python train.py --n_layer=16 --d_model=256 --n_head=4 --n_kv_head=1 --head_dim=64 --d_mlp=704 --vocab_size=2107 --activation="swiglu" --norm="layernorm" --norm_place="pre" --norm_eps=1e-06 --positions="rope" --rope_base=13800.0 --rope_fraction=1.0 --qk_norm=false --attn_scale=0.125 --bias="none" --tie_embeddings=false --parallel_block=false --init="uniform" --init_std_qkv=0.0167 --init_std_o=0.0 --init_std_up=0.0167 --init_std_down=0.0 --optimizer="adamw" --lr=0.00136 --beta1=0.9 --beta2=0.95 --weight_decay=0.16 --lr_head=0.00626 --grad_clip=1.0 --warmup_steps=228 --schedule="wsd" --decay_fraction=0.556 --decay_shape="sqrt" --final_lr_fraction=0.1 --batch_tokens=65536 --seq_len=512 --doc_mask=true --z_loss=1e-05 --train_tokens=326400000 --steps=4981 --dataset="wikipedia_en"
Each number is 500 + 50 x the weight over its row's rms, rounded and kept within 0 to 999. Layers, rows and columns count from 0. Numbers have three digits each. The size before them is the row's rms in percent of the matrix's.

# layer 11 MLP down (transposed), 704x256, rms 0.0519, rows 513-549, columns 128-255
105:459483477532496553446492641487473510506483611416455485520433477417496537570495494528495575531602520473585556493521562537465500510560523501483412499550409470503478506488523570444513468460390402545484512436457437521625478518540523541547513530423462468470539445532531497511464507502578540441456541398496537531582470467541474519562490431478506537452399496508474458507472434519427599489475
097:556469520554441475580481539447453444389529476440465543495500623581499427488547581371534470571410478487572596496486486580544510465440527520439519545484481457500432454510481480394443554527480454491552493503620551413542510531513599430481491485506534389485544458435476489425565556570457467465555561508553435582519535534521485528511595536525485523547568584457489498485486533443452571526580
104:490451519490424523458452531518415440478498531494478531491445381515450522494512462595487559522518458426573546516443563538504618531621448498489555549490428535514530476565503546467592579505486423466501455468490576536389539487479523527563527439522495623458484474380531505501465459512485394533447552448514531510492518551469550507462480502552467409509495492395532603526455501437484501425598
095:591444530530516395488492538472569550596651481470483551408418487544493501509448463452525589499507483525446468505460436574522460547656503513489505504499458567439478519481479460527571530518484456536514524480523399481534511484529499504566504478524421510567553408560428526530508528455547474486529514534491451498513518471535490485473476499502442521449487429527460573546575516509480559401499
104:553491512536543502540500455513504451498396401498467482485524482583623491519512410487432514506476475516524472464607473462551585570582438525397550524432581531546512459408512497491490450458441448482474615533452499582560517538562517518412534473546469509572559508525451464498494447507492574476525523447573441486563460452532486515519565564471415472468487449539541460546568458514430447582472
095:431383565466580524448556575565491469493508452528478530431475471534586554500432532550447631550522505506474578472513563446483445478552522425480497573514515573468438462532500466539391471480514499484521537416538476462489509517481478428498484538517543491525498549534496540434435495437466467595485485540467494533493438424537498484594414518488545483542462436555509534582505519448399490460407
101:383517506444459528555590505568478540535521459454491504539500515557529547513472494519507468541502555470586546437555634508487465501516443505560563490577450591492556367506540474527469492384471517475591519541518421529439436469461480481502538471452565548423569373466479559567490485428431521465491429417437477460500472494496515505531452454525607432472584481482457532496478408520479449426493
098:522496426532638504551553475511487484424467411530581521457458411476522454568503474432613464517485509569488531451453498503491520573512496455470556468476482637495581478492570523474509455520431411489573492477597544494428527534510485474464541484494546597452506462471527510491546461493567462569494510542475547531450536544374628511529500519462435439494488514545458484532562634497511411428489
106:476514558525502483342530451451507493596484544557443508497551462553549538535494424437427475493512482479458509527543457493540565533563498508466493490533412523601518507534505527549373495467598597429563484529439409534422455528499546494432515554452523422551543445541525549465548478390621425386477517413497518594417619493480485535498464469458440509559492501444520467531478494369539498566507
107:512493540538487442486442554474522451508517482450505515459464461468430515506443484414438509443476544551438450494520603409462454408515477507521520422524548534409523493516494532461572442454428462493503436441498563506602534551495573598475598580569444533544475406561493590537422491436567576527406487562461585439488520498507574552460500471509447507541514432546442517514488457460579558478542
098:604475461505545425533502490548439454494535564512503479490551401454439528584522567575487424439505498553507478543521483553501510479482565542530428505474402454505510547529544483577616502453438554511481487548485436456488518511498514498537547522506460522573602479458523479454548495529500543559432488459491475468494565421598580488463631445389508502432492503552484592541503508541413485490532
109:534425604548440510455493603518487540581537500462534464580514525503598451523612504492407509485459416513374458462628375581524491571543520437403496457556424486426505508429445511494557500559493447618463472489596528521524453517596521559610425545522507519500450534547477450512434465518491509543481498473409468518497475551570559478491529503505492544431564523463475548454513642572524411447529
097:559429476487461457516517536517509521502430403421528509531586496424498430503529483532525551526419545430532465548489519535556391510429479539468545487457497443513545550454538480456504544570433578519467558518407520467450493460498427467569519496541458559541497597511397456424551406453437528519582496554536368521522534548483481513461587559492502493424513438485448503397525573482448506531513
101:484429410442533489498564497563500426456483547532497450588564592540597515484573544557461432471532462525455585466439491587401460625508593489480512436561503510495523570422495506498548537589559599485487507483490513441542477480446520492525467555478522507561511547487503455474525437485484384543505536402477470450498488449611474574536425543563499445499597595516526505555492476424531527550472
092:532513555489492478547486539487444473518502515451495491489429475501534535553501545536533493492515450487508494453527500542509558577540552450519549467492520565571487472499403564490450513467522494522546533588471457509559516436409506417443424415525515469543490512506497552523549543505477445505525430608451519477557492545481493473534535506546426581473508516524517555461521527513440532454475
092:493496469533538484427497520510476457484554521512605516427516494490504464502530576491481549466464506444577563512471577456541523555443448449516476516525604516545440475526541554496542445487487523471481581574536496447474544552459505474618549502487520391507456578515522471520429433527555472516501493549544534567457422474637523527484451531523557510460489604414421431489498606477460459517545
100:425623475586410527489411504500550428472513478463458512482463439527485500532528567484468482535486462467473561497444534537546652511403499484459451527460523483558470542539524521527494535537481553536431445445478530507486496468445523521487511464456500505472486437491559477531524444525448425413533463523561440513594421572396489437447544491609437421498481452460471452421556471538490468415494
096:460473479561558452489482484481475427590594469528463435497482498488631555434536441467453580467521448538556461369459559426527527438462421484451525547499573469436474559393468446546473505649564423498502511504627417565460609525502560629470470460608578468461551456521536555518543473449415454423506466450481563505423458549495463512499483545500412559413521524543521464536447453546461550458540
096:384521554515456477474528585467464496537557505488498471483531413446485572584538491563473498506481440495589512523390473553450471479486543574456612457408432536565490514501427420548540499540480432483529528485567464514522465551490580536520528571504447498476478583492502431484509532570526441493538542474469496516577480478488551474419467425467530520370404521472519488509527508548550457495549
100:587437534535485465520500579424429488609532634531679549510502460472481474502454497564515566497541475499474529388510530488509571486550408498496460571570474434537545519574477463392487500492409574463515502521554446487583504570480516493433558454530548441465423506543505511505544494488448563443527564482499482544522476458405473535576463554512571500512568528431513536456558498505478488439544
119:490447553412330528501530474554405536459494535501528442534516496475655556464578519507473473536557524482497445455465524487529526584499503460515417590557534469524585467536525435567441517489522522476516436477534524448498551541487484449448456502371534503428517504549469561459466504507522411470522533498460503502552459432526527550500479627529528453479501505505503505442444501536522457411530
100:507537462501456496583468494534487475542566557572423471464414473521465426485499442507496528523531571609407442488435521502511559432458489486472527541545485469589511457531541509485510558559489445475514473413510515461506473518497492482445552475458502461504453470447525575527549499509411554585453492512454564548529505510445473507544492510560588548483565543599519592470580550465471513558477
093:538530604392411551424426532501479427485526581449505520556476528457579594488497516519514457501522454416450560512514506473495565429500389574482497539483435439519534421501411535426526539400562516450514491549552466520576452464483447403467544451439472455466493581530478397474567454545545564514416462513460500464522487463521549510445504468547424530461521463484575395397406454521477511492551
096:506432522409502530515555551519456523477490528455472483495615439516457570478493507494584508463443489543409523505521554405513604513429571512349513426590531395485517428522512502547526455456411646506601511470516555497466510549516561506433452494441485615457474488483503597487527518469486493588486500511534445425495520523514480524473516458492384567500517514459514501575521490430464483549548
102:444495455465422577480432521497582434473483502530532446581538449460517442425428451502558494484423502509455552415490532565474444564547496451514490433457629542444520489502405510455611440463489539505463554563531439530513582583438544507489601499508457573453462455516443479525509553519464585514515413559475558526414518547519485495475417585535529411461481442564425475595505432490580440482457
103:592484430535536422458480483473558504504589551477431459443496486510529537507565606521403577491519528538531443599441527567437462465473457518480465521524468429501458498499561417532469548421572493467500435541469535531541535471570476483490525453451518453558533462471473533533578446472399598641522557435491483483569490494562439496468430440465524516470378479492530471512425407489522446633485
102:390457437560549526496434505508540513511503486445477545472488522507417486561491528462497530558546452477439400533502411486452441490541514526557469540579553549471541441523518482452462507534482514466489467492456488454402479523520527468538519529602488411428561562469455558431461435616483584491480484535634500443546493454516460526532478492440552470475569506473588433433523466480522546505570
100:538565531559528454465548462489533484477503510462453560493525536447478522472528414476481476532515477424576548424539533499501506491531575484360467484537544471499535483528495536447513457474560543552561580581512468477496478442470469436537564571443504481520514508544533465533490603479400529503480503424396559422437512597528511496489466487561480399450602569378560534505505560477547514580419
101:495484491529511473601478434516507544512593441456474474473485514481668550540564509497468508553513487465486499588473396495488503501612553500474562540460493495524534395482505496520479450514446385387494545512592471481532421537488506463460487492476452539459494535581521534447494509406505507502551496501481574481538583466483501541473444498456600472477572482568476448581533471490435486483478
103:530604445572500555478465439545542634451419414475457469533504455497553540529553487583422465401463584460491478544437499482551490457504522481615481476561538414439404540442524555555451566461443491434476597492461505494514544495391503459482460444445501595455446496517507478464515487569497465482488528532454482443449603420406468544524510432556560503505566514459555488453480518556569433545520
105:496594490431504473452503472472459437543493603499494548568434515527623473540451437591504545473452531425541521492552630453557448496519476480546486544486490491459467444555453388513541520510539504473431490481602575458499597504445596525555456529405521553471469552401490469426448573500614489466548519558518427487422462514470560499526537496466583441559529456501571459493453495478408493521460
101:456584497517477488475531519459546515496518471500551549436582588510483481405573429479501557490527612514544471511513541563455519430478512503483482441518504388563499462537576485417480486556547552547460503415416519517482512495418503448452560435545471572519401505601529522633532485485569440387417529515489541528513440494559475493488585478471465550472498439541572589470455446568548494460521
097:364487483428507468562492518532508578487540533401496474513470525482553461533647485553528435466525504392410522455463528489543481571417538446522574511466530563471537535433475442522349481536415529496463446499434412525546519495477445477504559650507474513431557483505656437452537468523474473472516575553526467554538471534558546582547521451466520462503524598517483500534495475538476495523548
091:594558636517399566492554449569513493521577449579483489551524466431501530459467487556494490395548492517462465489500451458641471568523550533485488575574534504512509500483512460499498484459449481560567452512474464438489555493404432492443429475473537546435486541458481434452538502533452429419528461461529447543561492494428450566451546510519532415488502507515473532493511512550468502547473
100:490446482536508477535517515571500459572439449489550540482397533492559530544515589387548459500422434501583436424573408414429409555572443476445478517446538499449524553463545523480565484548415455536482458547514496465494544431432519525455503542501462515457515499478480527567490517566431488485537389497490613511520598541553358520516445407544570453474421472533526489505470568622508521547442
102:555468553515545534466638421546441448569493464421472599532519541412464524476547456399483444489438467551418428443514443499445496415466525453548505525492472541445607484459420507503520511571423490522501533454487494472525411481555474554479595477500514547443522536481572476536500443586581554407512542531532470483535448559437481546511564596599468434511378435446499458576550370369446467566502
097:478568529543491448444562468429526396513394567470517505519477506432542524565488499350442555534501465486581446395445507496508571500476357490397423575612533519532593548443546487551588490561446569558544559569500450445577562583469543503550584420493438473570551496415483586421459487502464489472500514588532530483475560547569547545545446511561527545496452386455504420529556519426517465508444
# layer 11 MLP gate, 704x256, rms 0.0568, rows 514-549, columns 128-255
093:489482518530464438436524491506544515541519532599378541513521479391442503515399390556487514519542458487468438592543511476526534489485528472556531533555541615423479562475459386507477512509573554557471477561460415586506504559439476487428500563492387574450497523531488493454467447511494498478458434427424495512389341520514512453483452363497502447415387465474468576477511436433573481506555
100:503580520525452500462453557463418494527470557448524533572436568564468411471507504519529539589592541513437540469428517511436446497518434551473424558597537422406523514476501555420563487450432454551478499525458515411508486558475520575489459456466506488448437508584502491524366457461520488504579522559453578558444535483434528492561581536469541498544446523504464433456432483626541540474638
098:503453482455476581449497457464622394561518618555488485465508499493508471528488513491460465474535414454604540477551515399498452560498446516531545526558529425478513573415469475529468543390463516503513501540424499463569470466389455521478627487522482417458436512575535405467594549543477526518581571479485542535468480455503494480568451479447481452506480435475458534428476521544607521500493
103:437491537421533493477366561476409502498533520466541449503550520400447570596520562571444517553514623461429566528405541449511459446505459448500473528476552441419554558422510498449531458511534538563514437513560520533559516516469576534459500506474538627496465507464539483575568546452409461483511501564489459551477496593476563425448513587501474466491424504481493453397458431531449530469410
093:543373471518516546477471517581440520533462510495489589505486484526409498479472444549506560420468533553589566501524475547406497458518521424478453494432525489567507503485556529562486542481550496533471401483440467504600494552514521506543406494492512465454618531461591506531504461527543472498521460474524514413494505494488478476492518512438471459495527440501418525511513492365463529516583
098:567492536529477598432501557571473573387467548455467459484520452462441523482485518514445486509495508408464417488602500616541472472454561486540547572586480400537572501477449502499594501478560472482574550502503362528432362481395518449493473578464509513500545439596565585512513474395440514544543560559479412453498420415581553569499481531441434522477512523442560499556516605458500423527454
096:483466559546534464545621466571522526515501381464507534506536457411452480580497467340495484494511520539477548476415481433480516451482413485473539476473472524493640592493528462491537488467413500462610437455548562519472413459394512558498615506453548528444510461427486494512524483534497580409504496584572417507500541504462472590535518559487472544505467472569534530492497518379527475489537
110:542469486460446488473584558506510495534471523528462449552562561507431470521445389591552518448525494530529569576536470499490465538489478407493419561475534467465423511503446476515453547475593537593504541380493468540533451429458535486558483622483528554557552486454450468523549555557502520578492524530503471401553524516516508532425491438522500493442494563541432598605546610541434434451434
109:515494496500525492492593448510422542545514467583550462539547499508512507390562573415604532463426619479484550435446535486582510550500484540514541450494503450488493559484405534471448558518400529500520571548594473592473460557522429464411397519478528495496450554516495575384476620551474526513539478541467542483411501518509396463521519491549480482548468597500530546567465548563385508556513
104:478448491463531548463459509417504481476560441528545471510635389397472482548514576499502445561481533546478580542501558509514577483564524570510469413499467550508537480503514537601486505491440532549600514460425537492402524488509495542494443538533475486545566552479480554517520465448568538530510470494407379487532491523491545527526585587455482448562472532478460443547503362447461429548542
103:501574511514471465476499491478544583573480357498476545620601529540487481580516611520488498528487611527507474483479520513487516522546443515514407611457559536529393562569423491601463551564494503542525457454508453535541482497421509542455522581552380442483503488523480526511423527535450457460493563542530570519506514555424561505450434531394516488409531485431489438455418552559483500439445
094:464458488536516545515387492472561509567439552544520528510529457561450524516537642406484468588503484570519469511583368528486584558564529491482490483555487514479510489550450500504506532500465506545465520573471532458541478474545540511422539448462407482582585436506453530409469437507522467449486485552510514479533509535373484416550438471513473472469452571515563584578469535455586434482533
101:464561457550527380503492564540483482564502511477452580515498555483468566445654519619494472445601502417509467550367545608489498509485457529496422527437492477514533522464494557435487530498456485488475521529492512519463492540496555600552532539434444530488541440473465544587491531495385501626483463582525592532524512490475439546456412431478537552493441520531433497405430475539524477462512
102:512387445508587512525451516509508520521446509570470478502445411504485460571536540451483563566488441459637486479487547516503415509536520489480506557450433562443424524475477486527428511535546449477491474488556512483573494465511485388545443529482514445558491509544469465413400525527531535464490480553537547542597535516415561495479507480452493457514416565434547509494461532514548460494528
091:528504471505453476576472511512488465516467506502608413405469503471458442533440549486490518480531475451487524541447522553499571621411564484489455513500488534545381500505444540503518511516518499478468507520487426463421510429443534508419496517389554544540587445533554541451549478468523589582484559477544487469441464553411464567542535553430496448526551588454557508492527447509507515572421
097:572527505560435556488516513477564425459516446478468491438534471533551513571504601519468526520524539435439463445430368508473600580483511508388533526518545464440469497477498469514526508539486537534542356462511486562562499525437584491516471471388520462518528522538523490420462497493542511581526495461567434516613487605486586450474525526606377504460523536471573476481523481482436499432456
097:568543523479503476400541472452414545446537466568537472380478441486455511552513468488558453442348516499487518493477497525497485559481503552443463449490513585402520553543517448529555566593384486570596440438440486494564397585567466485609526605472534533549477462438500499445550628479477531491485589500462484512486514407451513534522469487450511471559481544459427573510449500510523495484571
102:505529479484502562445570531389465579478501413482609487420544541426518490553509489471536555551523487573496541542375570472533452489515465534505597497536508555558478542506509425506552473486439394630503458532499563549614443550498484562516474566614421468576457507583440504576580594557560488490607493507398482511500493506480503496462516459538482562479427536433498534524528485492545514432547
100:522585470535543454450471529322453490543525424585426541457544370518456548456513519543434514513451562557552465438518515512479497439490512471513482539594563409555488589482486533520477555493384544606587531467414516430493509556537489445416529527465466523504432550538432531518525517463525494515446484488560478564610508472433449490528545548455523611558447555461383608568475572450487492464527
117:523500441475513421534409509467468472535541520553430528437500527499389408496513477610443497420432456477530509486569517528373512417512493495415522474469477514471473604494473526468487504460537389509496564461494484555581414476575505530430516482573486536504510530621466502536490436503424495541581486509570470524480468596465530496447507416538389601516434560462443564500458495508499529475541
108:418477438580467548497574506533484579546424389572503499528501504513511444400548525503436515550429538457530551491512435479495545560505421531485529456438538544466453592524547449517415524549517476507495422526559487436460509517579534486521516555533455504528495466452462455468487516579453497552489493552503524555486491504484486547501517475482458573578534505506405477427489618529478587539504
096:455522472562559466549554486446546518493488445427430510408487450535442509471546496546504571487501505530471510577405471535499469470541503446495476411528446512548509460490529495567529462608404457511611481378464468555582501470484553608527518589486556593492482489491512558522429463478527555539489430493511394509477545550545463517465496536470490527492542456557470478568540584444499542476494
095:531512470489550459567494448438459582525592535546495470499408539659490467461591459493522500559599471446467400440501507476557517540528473598505523502440593439468530467438507502474528501507623418532473486477542479507530438464409512510497416458503504505448509548507558485526480525573447539515544501552457539491442502456512601498524474476591504578433491407561471477451403502583503559473447
098:446433505464446541509481450498561463483347471483423558548520485617543509535467520527489417496486581462426515429590458591431488541567527565495471493544607505492480508562539501448434565486565489443415568540557410523542488476542529498455483412572497514465397552498540427497491536484437515482572410567491536490514420477503528531527535461508461559504581422493589522510432437556540523490546
096:456503396477578530549502582395437534494487481521519541597455489482500361514553437629468550453522450532595456553480446596557453478563602438508484491534663569493495423442525440568474582505499529550476512413456509493502546522546489549448454550481509436515463578479565525410443565569501575509540595498455508506474466453536477449423607519557555479417495405538476479549488453513548537494486
098:464513458541475443606430515497531553477502493488550489471528607497426456488486575455480401450466468503487505475437521520468561452532376539468536565523550507460571560486502504529455562595497552541508496590576538417434512551550433478470468484507475401390466622544531486467546436493532529485433409510554534513556423463473456506505467453534557460454469504451477471450586482593601546522499
100:538510452488558466551505465489502439519399509454395541460484499497439561423456525597541465541452549528459514570561505515431416578610514428415486488602504497520425569478488412504487457561462451567463465436465540554548367468526421535461400526442480544505530440530499450564508504512544536492428467566528537533497562511555485474381443576562515576510471554445445486536518549472459562474433
101:530499481536494446589478511514444602544398477581487477469511442516539438563519497499469410653492503414628501497443514447435546514498551532526440546486510437554507516592450502506454468514502474499462458546512455471486505444521516590439537484543390528443552476507522544531555528525418517472533515526429514511498516539463451537520459489474517452530506559604493458448444503513416568445535
106:525440566463541550502463490529507470514537429477555474508483541544468534478615500540425513479485467409507369480476550568496477490451495465468468522459525536574470597408476533518427493543453530569497476499438533416399525523418445429399592553483462546439519532518508406388469541453479520613483423512571529460578494467378505530455480509463506393571536532491462534511468533580514521526460
104:444414415495488485440413575518550468518694479449506486528507459513445466512542482575517436436477457463557480476474508410487480494494413454476546589459461508460484555428477641634564449467510465493567570460519540479496494418400509514542535537548550412532500556542460429480504477564466411487568563492517528610514518516538597528512541507465436482509406553438445446511488517560505509594494
098:480516522531566483451460561447558541369589552521552590507549471432442411536482479497576454495593451480483572481554460605466432553471505471553485583625497482412459616459486564528562607492524492610451461405458481424483480540441512587529534411433411590496460585467427476476553468526494534489574479445555493430510529535497459419551521499522564435468522428495567599472511460416481434539502
095:590430553546544488618499460540481504441349460539474531583439493511484430529470483542528518515486509608593466458466430568532484466548411496479548511550494530557512532425406565511497537513487444483467528528450491500509557541446533456520434459524551563472372488370509485432558498601515521486547433576559604535513488497493404501530503470528520561546539471422506546429491475419505545527433
094:522512479594379427494418447469462404514505488503572496565583529516473421513488403482497536414517511433500439581569511426459528513485566539461447482496527497453478479483431527529560496427622489512516445447530479576487379505495441464494444541531514516528539509560405458482430558511519458467520431441512527511422515516464484515538475409564515453549435566421423455488484499509427512586468
101:498489474504474499525550544419546613496633460490474446511532536460449553459522486526605527458551502415488512581490496522492494451564566467517576516608559410478505530466443396426498512445571472510531522494498485557545411480578577591551504532516473500449561543581513516551532401482526504528593532493440420570423552575548466471560534463556458538472506372483407549435547566465389452397493
103:465471433468514591472604521493529518530487471450543481516574484480471506576477461447429545440479494548583514566481484540496534463588491492560299467519531540430475495495452538442472576450547528467578492462601490504512488458522539491617453579528448487535505475526489447550491563514485494495428384560520474564504496485461481492552511573539494490436507562488452532488416570562467484496490
098:448536432481512523489539471517469500579610514566605541431546465508491386413463466478514523417459501478530488482603549502481541567502576505541572494464512582499407442495452489461541508421479435454496547522501451469518427435545497550478552539516521524600499566546450480625472470552489573536638416498528518518372473477518536456544512498515496446545456388503494446464428428413536493507512
# layer 11 MLP up, 704x256, rms 0.0544, rows 514-549, columns 128-255
095:397526503491556503435489497498566435539552451390389560469444514434460544546438526484501510502524557466517592454481580532455443471472438514524486481448527476578497535536584508564496490528448487497538514524454498553450415548508565509403465507517537507509512439436541462529461361481475501557529504427514525458505500510491515538562488560500428516411497390541505592456537390561507531468514
101:434486521555396548573522470559465409511583536436474589562518460480468495525501591509555458503448487469502478487463530411502542466571592484448498543500550530482449474468501556488430516519429540415476549592505600543531501551526537589583515522503511342457595505521492538487550478420526551480572483485462553555499531528472440488408433576544437552460526501493631591541457463458403530471467
099:546513530492524428494581466519423477500469506426591589497420547448402433486459416535465479535440527447487458514528524498509491518525428428551502464508539546418566474493556554489516496563475448595495565514549413507461507529512533463561497563394458573540391510504430473515495457419522451504508567541427444443548496458502499570541464583544592523510513543469483541471475515577452480442441
103:496499527472534568464530538613498464463580417449559490481460553578501426455524483444409542569442479503479488500432593440537502357482500478455513647492447468473478594518522497526535451532429567519544401539431517557465513478479536464494463505453575568456461530383481501510421506436531490521505427474526473550484490527429485581517535501604512483522535504487493479523510526491489470426506
095:522443464531490521506478450546583511519571484526532395532416475425438552476503569594517520520432543486552467424457511503469400511458507479497414517534493489438426551500485477539536531409377487521549441524462554471546506517418459524450457455546529474518481527450523543555505427464442413482470510495494634517474540500511416467562565511561550451473477494556514488455490488502391465630552
096:564495476482580506482464515469531566549477451480559457512485545417554425558586399512575596492479519554413514445507500443483525510490513533455539565454522519570397517494423451483535551531413499437502485451531422549493506470523441491488576571554437514565493500500577507517533402548464560597499469549526452547446418518569523482486529462515480495502460441484437555500553504452405416455545
096:540547610416505491564440476463385593558599444457485565445528470511450540516501520516526504609464558440466435557510476575507521376501560563498508576461467386379541520460475530483560480465519481532557506495543541491521489467468508552574472477456502507451533501556493472603486538475463487446495441560482470512516554478513537584466588488514534577408540445520502465423463377428517523489502
104:455439394490598481553462443531431416547512521525443601412535562410470451521471444516493490570479414512571571480502582493512548524436510438484546584508460541505435579489498435555460511461448510409507591498469418532496457482513440566472550487438615520534521547501449523586465515428507512486526500530521493554451596469546547570499436399442411508503453439456466476580549516414427527512494
103:412444523440553496433431466531493450528434497407410493522540412545493523480515494540506560546501547483504530472531477503438527468471550450502543580554516564546539401550527539633532479604540556423441492485480517519412451475478542460566496424467570482479492465521528438456525482520421548465408521456421495488475509600490480504526461537460533534517438503574448587466538467569396442498420
099:494472537521407506409510337528447527579428445561485475505498398561470436528540399502534540521467444539521501593422603466533568438488467542503511496498475493529478516459482458452498503530514486524560562487553570516508522439499427587505519568523502506507396526497448531526500637514481575486477510490527460563462440477470488590409467584514482430435502518598476458448525551474498431539408
110:563369475472511611508453486528482477509515583502462422528507562441577427563553421481388594455424505543479470556584378569519547601546486453414617438615493505391515446478518545532446478502550454551444544466437556564517526478506539532504465516457542466489466550576506456480517551590534530456468482464522569466505503512580520449484492503525492459456437532494537489480607565543594521428458
099:456519460467510480514654489574553552562419492479439502492460547436436464495488479615518598460498500426543563506462587608467416484490573501442446496419509509498406489440460535470476488519562586428541472469378454439482477484527500438493451534394457514513471483484550446458506509438468462533441456473554488535402459551479558526552649476528551488580549487526502480488413515505487505559506
098:477464517422492577507421487464460517539546497499460540481468499506450543500552445497552521534393572528563401580466499522549493482502561494558442503390478535562446442569423484475451509462572474536557505550603482516515484482461451469572504423503422563491482411470502540463489488523604494495440528539529481448502429480507514506537426407556605487551519548484450412566469451394497526462523
109:615509546519433414513495521497513472518523443481535473549575504448382482477547539586471544490512493465418504482455590486587557558554450478430468454574543454573520509547506596490562520468459518576577610542410566519415467494416481606380540430529479542453527586449419570553567471516550439565532471519473469467465510571520475491526491570586458557450569412378452539523508501525407561394459
091:440552546595509503609457514500397513404542514522472567479523531535435516462561466391486417529595477416438476571566457585466515444550535515437516433566449380517486470508444443466555561404546588535437448565518452503481446507574558548430509476471528576606528447431472558499510562434552527450451554481526458426475484481466475514502529543453473543591447505468454516534494545455410491525471
100:464501499489449444501451483545467432514490544556459442572606454410545468474557497537526518412457437449550564507491608492543455484478511449487488472507451589580437538511528504412492516478518417466489589476469532481412428534581468552486496539610497547511459496476493492550492476501496396471514557504473502428435492452507484471568468554428528509505493546452361551499500558658531506540519
098:414555456535503551534468465427574578513500470507481511505499513476434494570479443482551494437586444513469557528459438454437573448518565427476472390512453428588504599512558499513508460542465452491441524493507566520561499449411485521476482453544498443429419492484500483476533514617513448560610496442398511375544408590522463524416540446589519473418382449451489513495501468455476536479526
104:580499620505506609456495511542468488489535514454582463421409554521589512474509512511548471527505446532456537557484620496467503560481501521506490497593447463417440453542473313508547484457551420583493421512529479550545568570434534448579511444503559422519524442481507518496452469418580492478492555509511511499432416487509556564468540528507498567484477578471478546495476526465524500441508
097:443442527546436502502491457581438528476480597506439516478537544529506440448479527448507520556507474512530547595459453502418588503556462440454605608603538544444548514503512519494518521517451566430552483524521549552494528549458530508484490458474480467464509428413430386461572542453456441426516427485513493560559468482546527554524531375469511430578491511528474550482546516450579529509451
119:504477629439542501444432501606464551491433564499528500555500444465568504516511549530594488548581555471439470477394530544537435545547520549566514615490402497537513479428548479525464501471446485568500478569427520450507573521527526458512472443489523537428481443481501502513506443449548486480497541467477469453590451562445479458492495462598535388436536472463566539398507498464460469500412
102:449488482484481540527543556526503497544529586513555408485523536530550418438551495466554595522449547497486556488447471441512476456506427573438370449548628531594444453484472542466539491521438524507444523486449471559435460521543449478432506409441441527477476490498549523415565595511514484463522521518506513491468513505596410431427477467550492522468440482526498518481485521523530540582491
096:482530393509575448597527473483543503406446458523440590508499484506429466595495513488521393512472533557449534492513420613586492445451434520570564497453557526600636512551602503583482478559525484435451499530505453453413580525512477421546474466546535534463503542478508576419388458503450441420490473474477497488443530533522495554448488396439512508536616552583574510520553577541482528553414
096:571527542444511419482529446479477515427418436521553485474458530457480506430467546385503515482572491458476434557531475449472491542468556637529426420563559470459439554463492469460463543479528501582562518531466473522437514533469408508541443489495469444425584577627503499453502528502537503574551435469517570377546539445479500521546551477552537470425464524499494570586444589469539541391510
099:497439471481534504523445503527437474513402464488476495561472479531480493549583513523555468428426502541512488603407442475591587490497621490515516392561470555386490490470609514522517506525438525544449479495491543516425440563551423537449437549521494628567466520575482580479469490460568495432396393517462421549525528467415547443502468557557494459416527465555543548477431509497488492518437
100:494532524473500537536533486501493534533538526531577596519478556518472525481450540480598465463469475444557512537494527507519438403584532353532397592502484574472543539526531554437480418489583489510534488490526425477556547486479528540510451511527472542492601539518473553521462468400563383481405385545463498560466581463458522424421453571603491444435542565448520438536418491513467610396406
101:463518477458575450450550473434544507549326519616520446446531450515543550441508499519542446560463521503575530479322533518476502559454505512482536448479434588481401546527518536488526418462439425556523454490528499564471466466524519500486517548488530532498549557480539439522446582434481612557520591516490471526528541500464505477455408481493473471506510479567417528591359514407447576412419
098:455488466443558542528480417502484526405489602512503403476584409403494466547561401514495493524433448568533535505492446562499451598509448534426540496437497500418546493537484512484519419465442407511545458406465521539571502468523543550517477484509553616531464424485472554547515481554528472543465588441490385602445526510634537478443570415500449517529458484545486513551522541427494528498519
100:481465581537461455615517540472481535465493553521551532519561513483501583535596593487473429459438544554466492459423555606554458483524510510410429435519411522503501455500369476578534573489470544509543470475542520460456530466508470487546475481495555561492459464462551448516435485479494574515463544438558387598424528495584443538433495556390543565577572494421460513593495675516472441457512
103:533449525478547549492422564446624456471520482496440508347558454478517498544494547483445580544505532531484511418475534540533514473518417578446517448411471474521556501559448539601575351531502529514531410556572439477530538490566406456485444508540529385564499510556526494541460530497438561492578507502571571482537429491485532461527468487501569442473457468502414485512448574425434378463550
105:493535465534504522500441515587398489479501535521462461571462417597577509420470492622542512488544531469580411558374538512468480488580512437437575507466563512595514440517482520436449538499497568547448486468532465533482521439505507446584530573430551542453484488471517479463432545402516478526555400523494566447520499439476559479485606545434554446474484461487528455492528502587458483515519
101:524566467639485467524471533527539477501561589453564403525470470571565533553462498604450549504460531462475510465499513511672589459486536505403497550415510472517460448441449547463411540524435525476528442542474487486464552403473499586611544488518480508483411504520441555476493360509486537574436464537520515560488408561517492566536490496549495465545414525508537480427505559535552492526472
097:444534510530512390472590486418540430539528423518467509461599628523508485502583483456497541518423516533502498567514542555585521565468581519550431473589482550511575530530514484464541430515488463472516550521526568503402490462470479537550415518459581407647491545525625502536461508508523437574545471435418493493498410485468545526497442538510382564507526439558518423385532465465478347441509
097:556591504420526524525538530513561509495556456571453560562464307514613458409505516562533500498466535543445468405482520593521513555527467386518485529477449591465397406557563429507479487522447498501554546501485531394521558442462503533494500529490559463558461490543545475484474386586539515522385518568514450443576372485463580436453442533548472465476488498585540454456484528426516544494515
101:442519511499441543422482465417479550558564460484506541474411450540490533577476554482421514605493520421403469559570562498537428511429471471597547480540469480506513457544544470589515565507481525415488471626462467532502418510439548450486496511555466512454478565554492568435499536454597424496515534501456442456581499498529458514475562498553430509466423476417593503517516460471429439483471
101:513483530528598550623552562575530474567465422463540594432494535508550448394499573429511363419617437498521491497481506479442548451502474451557481469482425546493547513521521473471551548509463436543526498434538465390593442491558523538524491442454507579655490555482489514470610508389458414547415538513518490499553473594496413418506500577561554437537479472462416450457487484498511499531504
096:468494461476530503541470494549537488625498369427507588470538546409529579518440492502474539519489510514473545530416534490470486465496579572402459489447473561478527461515533473554451485511483481536503532464500489576421452538599536546446424474425417455570463467521562495529556459432484476520591425519541536408512598519391480499446534456585551444488488480510486546487475436469358483527498